config.toml
d_model = 256
n_kv_head = 4
head_dim = 32
d_mlp = 704
norm_place = "pre"
norm_eps = 1e-06
rope_base = 10000.0
rope_fraction = 1.0
lr = 0.00679
batch_tokens = [65536, 131072, 262144, 524288]
seq_len = 512
Each number is 500 + 25 x the weight over its row's rms, rounded and kept within 0 to 999. Layers, rows and columns count from 0. Numbers have three digits each. The size before them is the row's rms in percent of the matrix's.

# layer 4 MLP up, 704x256, rms 0.0454, rows 658-703, columns 128-191
114:457492544458496510474491497494479482543499482502541530506486542493467508498519517509503502480474484497527457530521497467533496494499493482498515486500517490485467503501497507491468474498543496
103:509530505467508502502497497517493518507533539483498492524485506487521473484512490515499561507523464477484523502490519441530523527532522498450530509505512535489514511486483481500502482505492464
095:473501478492480511486454469496518485487490457522497493504509479521490476419478467564475485525464450513498477550542463520512498478492525474490472525496494469508472475485515497520493524492492488
109:516520500541494481484517493495500477550476537512473545528520483465508511491510520515495488524492492506520487520442478512508508574526452492497545506573477574502502498509495469471484537483461547
095:464513504509522501516479523515513503535473526524473504508504521457477531484479500536477501546475490524470533515505489483484486473537472503482458515523553462493452503489496504469492526495519464
099:562536531495519469503521479505475454483548519494526483468489469553506496519478462535527488537507479523520449524528527515498471493542514527521471486510493495495501465507525544489510488517496490
087:523505482490502471492508496473513522533505506599482498507524472518516460472490513546514512466496501514477461546536496511506514500508496537512542485487496498515567472514488493479486523538477477
112:477543495539505489483552513502508493469537489558500496501489510550489487490481536497508493509504517545472548493514470480537467508532538486460471487526508485493501532493498493501496498535488515
109:482490521503453515488528523507519489477488493500474509488438454480490471488514494511453509488480555509538478500486484503541482495478540525507494484487505534496472488458515479513474485523489517
094:491481526553483501509500498500490517481455494517535463517470464446473491495485525510470537505487493515523480474469440466539520499496479509485506452503499478498448515520498516516551486532502474
101:501553501470486470511474485477529493474491491482523535486553527459487494502515511489505500506518476509442561491520493477540483510496517491470530513487474551521508464481518514526505536554499463
106:472519520508495537480518487497452443511514520539492534504540483532511483466471464528489502522534486471480498471521530478491551550527493506494508475468468511515534479482522517483493572492505500
099:475498511553480514486542497536463484454513468470475495462562482548487521494524486466515491506495525570522529460501503460513540466496537468485521550503504504479503491514472536537493487466489538
090:492521494470492452516496473518468486489522492498515541487507492510474497511502487504500466526544514525468474518490482455453516446510452506522497503553535457491481533493532514535543525505477503
096:472482458515463505469515499521492487495491468522506506467489521476508504501456467508505506466543522481523541514509546492468520491486504513491489497464478543540475516520466520462503545506531451
097:493506463464463507526469533487507531480512511474523486515468488507505516488492495469511494520461530460496542457487479535501523491511442539496505506506505499527495519507523475497471452487506521
092:467473490503446488494542519501510509550481479459480522507510451492507469487528486482544457476498535486526481509491490499484499498507509539548492479522537519436488493537471458528483524517574474
105:565525481500538515516528538490560503519504501532473500498527525499510527479496478518500523519499503537526490490492519475481498492516527560499503568527516485450538453529534503506511539490531483
107:514496493465492500481464555508535507516481492513522491552480527526481498513466469491548509515497506508491454493513485491514553534502443505454484515497521484473509510508478539512512517505498477
098:518512497517499508447501468525479482533521481474534532538521514483483517499500489481539469484507492465484546523489543488514534549529520491515493509507496497506485542502535480500522507493495470
112:532470440510497511505509494506529461565508484497507485468479465494512516512467527489518493472495485491500492528476502461540546471489508511505488571547514511464499470505469490517522518473491483
092:486460486501547505496479566502472521508512509513489510490503475529500487530476467459500491524533545486492511519520494515511446481481506512503488490488472488469514498542489510522459511507518489
113:441489453500516484506585460494433435487512487493480508521462515486505480470510508472495462534463456488495487510531476510514488536500519487489516489482460477512505494483472536507535484501464507
085:486549500507537523465478498500452523512521518515496480476520510502486493537498464521490513471515497491496492504495508531493422527495525505561505477536494471492481506504481463521531520506535438
101:534482522525498480542461498472506478493457515504504481470542478514478503472503501506484484522504492493511531439511519567538543502519521494491492465457494525503475485485477504455490519534523515
096:446486526481519519528500500534538535493433529458526505536493495465512484470511506522476461491486542487473458480500502524530503492494519548506543515535510472557485512489490491543542521554471509
101:499487476495491483462497480521486531516500475477512496557530477527509462477498509509543486492536495456492472554461539493492463535511523498511502511490475449491488532496475516523474499504454482
089:481499462439456521487458561490477494472530449469462509502479555469511531549503485501533499485483502488515558462527512491511501499493506461497493476519498519489486535496522566465512518483541487
079:526533499489478502525533520491502448482513501517451491478534513487485468543468457485546463545507529520503522510491517523497471463496504495504486483485481524534548510528495488524503528498492504
088:488480508450527477440526516469483529478464527481503519493495532486500512473496473530509494549489469497471515477479511520503476513544497495470514460495520509480507498502497503501502512500454473
101:541486514500478516447502459479488480463511472492544456508499536487515478504506512539522517526546513479493544519500512464490503524489473517479457482546497515453479512514474502482497499487498490
102:506491518499513464449492507508496518465524516546498525511481454419504462500496486479495542471479499503494536501551517464512505458508485496461445499480518472478530517461491455529541480494485477
093:523480518512498507531524503505487508475524518559466490501540478509506552513493460496492511516485500481479471515518516496487495491513496521505545453507506546472505507490523471479516458552458539
086:499514478524470517484516493508471486494521451522478455499535523528488557504493521481537491551524532505479505491521464488484509477524496486514446475524489474453500545499491528489503523530497471
109:525485522469486480487508490468532534493450542469495518527481487470499540533535463501501504549535520476512451453507498503513496501477468502520484494515524453517509466481452493472520491536526519
090:517492458533489470486490511546539491532527471514525474504528489535499499503460469467509506520511458505564491480510500485481474498527479486494558504497529536493504508487520504490478521509519512
104:519473497503510459510520504512471545506506532492544541488513526500534449497549539456506463447542447489515520504521487467482453554515503572474501484518507510497492487476509473486506462488491503
091:501476483500485481491503485466519508490535533508495484512501493485483511519452446479503528509466494495487485506517486474509493522484470540568531446501528528506498549531515498499519511502539484
103:461465494537481500504547507485495535495468502503502493484517477513465487466520526522473489501481471495501523549509493520507464461565490528495518523488509559465436487527470500484467476515496517
102:480454529472528483560523495484506503477506508553473482466532518521494470499515484478470492478497482508463555489520503464496485497501515472481519471474502483510486536477508524525507467461492502
104:545497547475492536522500495523506519540534533514500489498463488480458498541544512478509487518506510482490458507475448524498509532514528506464483487520537503481471527523485500479467469521549514
095:471499537521504495516478478556485523541512510507465510494520499513529530478507512533483496528519497500499470535475481489467487465455492518488492493535510491475528521479538513488510475528514519
083:470522507513509505521512509511512442487450502491498462513517518541490493577521534472498462501501502479521521492529482489528519479549516490471497505524496543451495511568545515524513534514480510
094:531522444485528501521468521497474498496534568494505519533511499490545485520455535475498476545535487545507512501507509488505514493494501478505498502486522563488551482511540497504506477514507430
104:524540494482514467478500516483521507468481485513505500529496507510502507504487451504501522509465468511539492478484470478541533505514508538472505477451525454467528497496507523489479518440526519
095:482504493505525518522488508486534472514495499526461483477477530496492516499448498459484523574505534535536489469496484484485517430495471487500515507487480518524521489505485499489504520471527504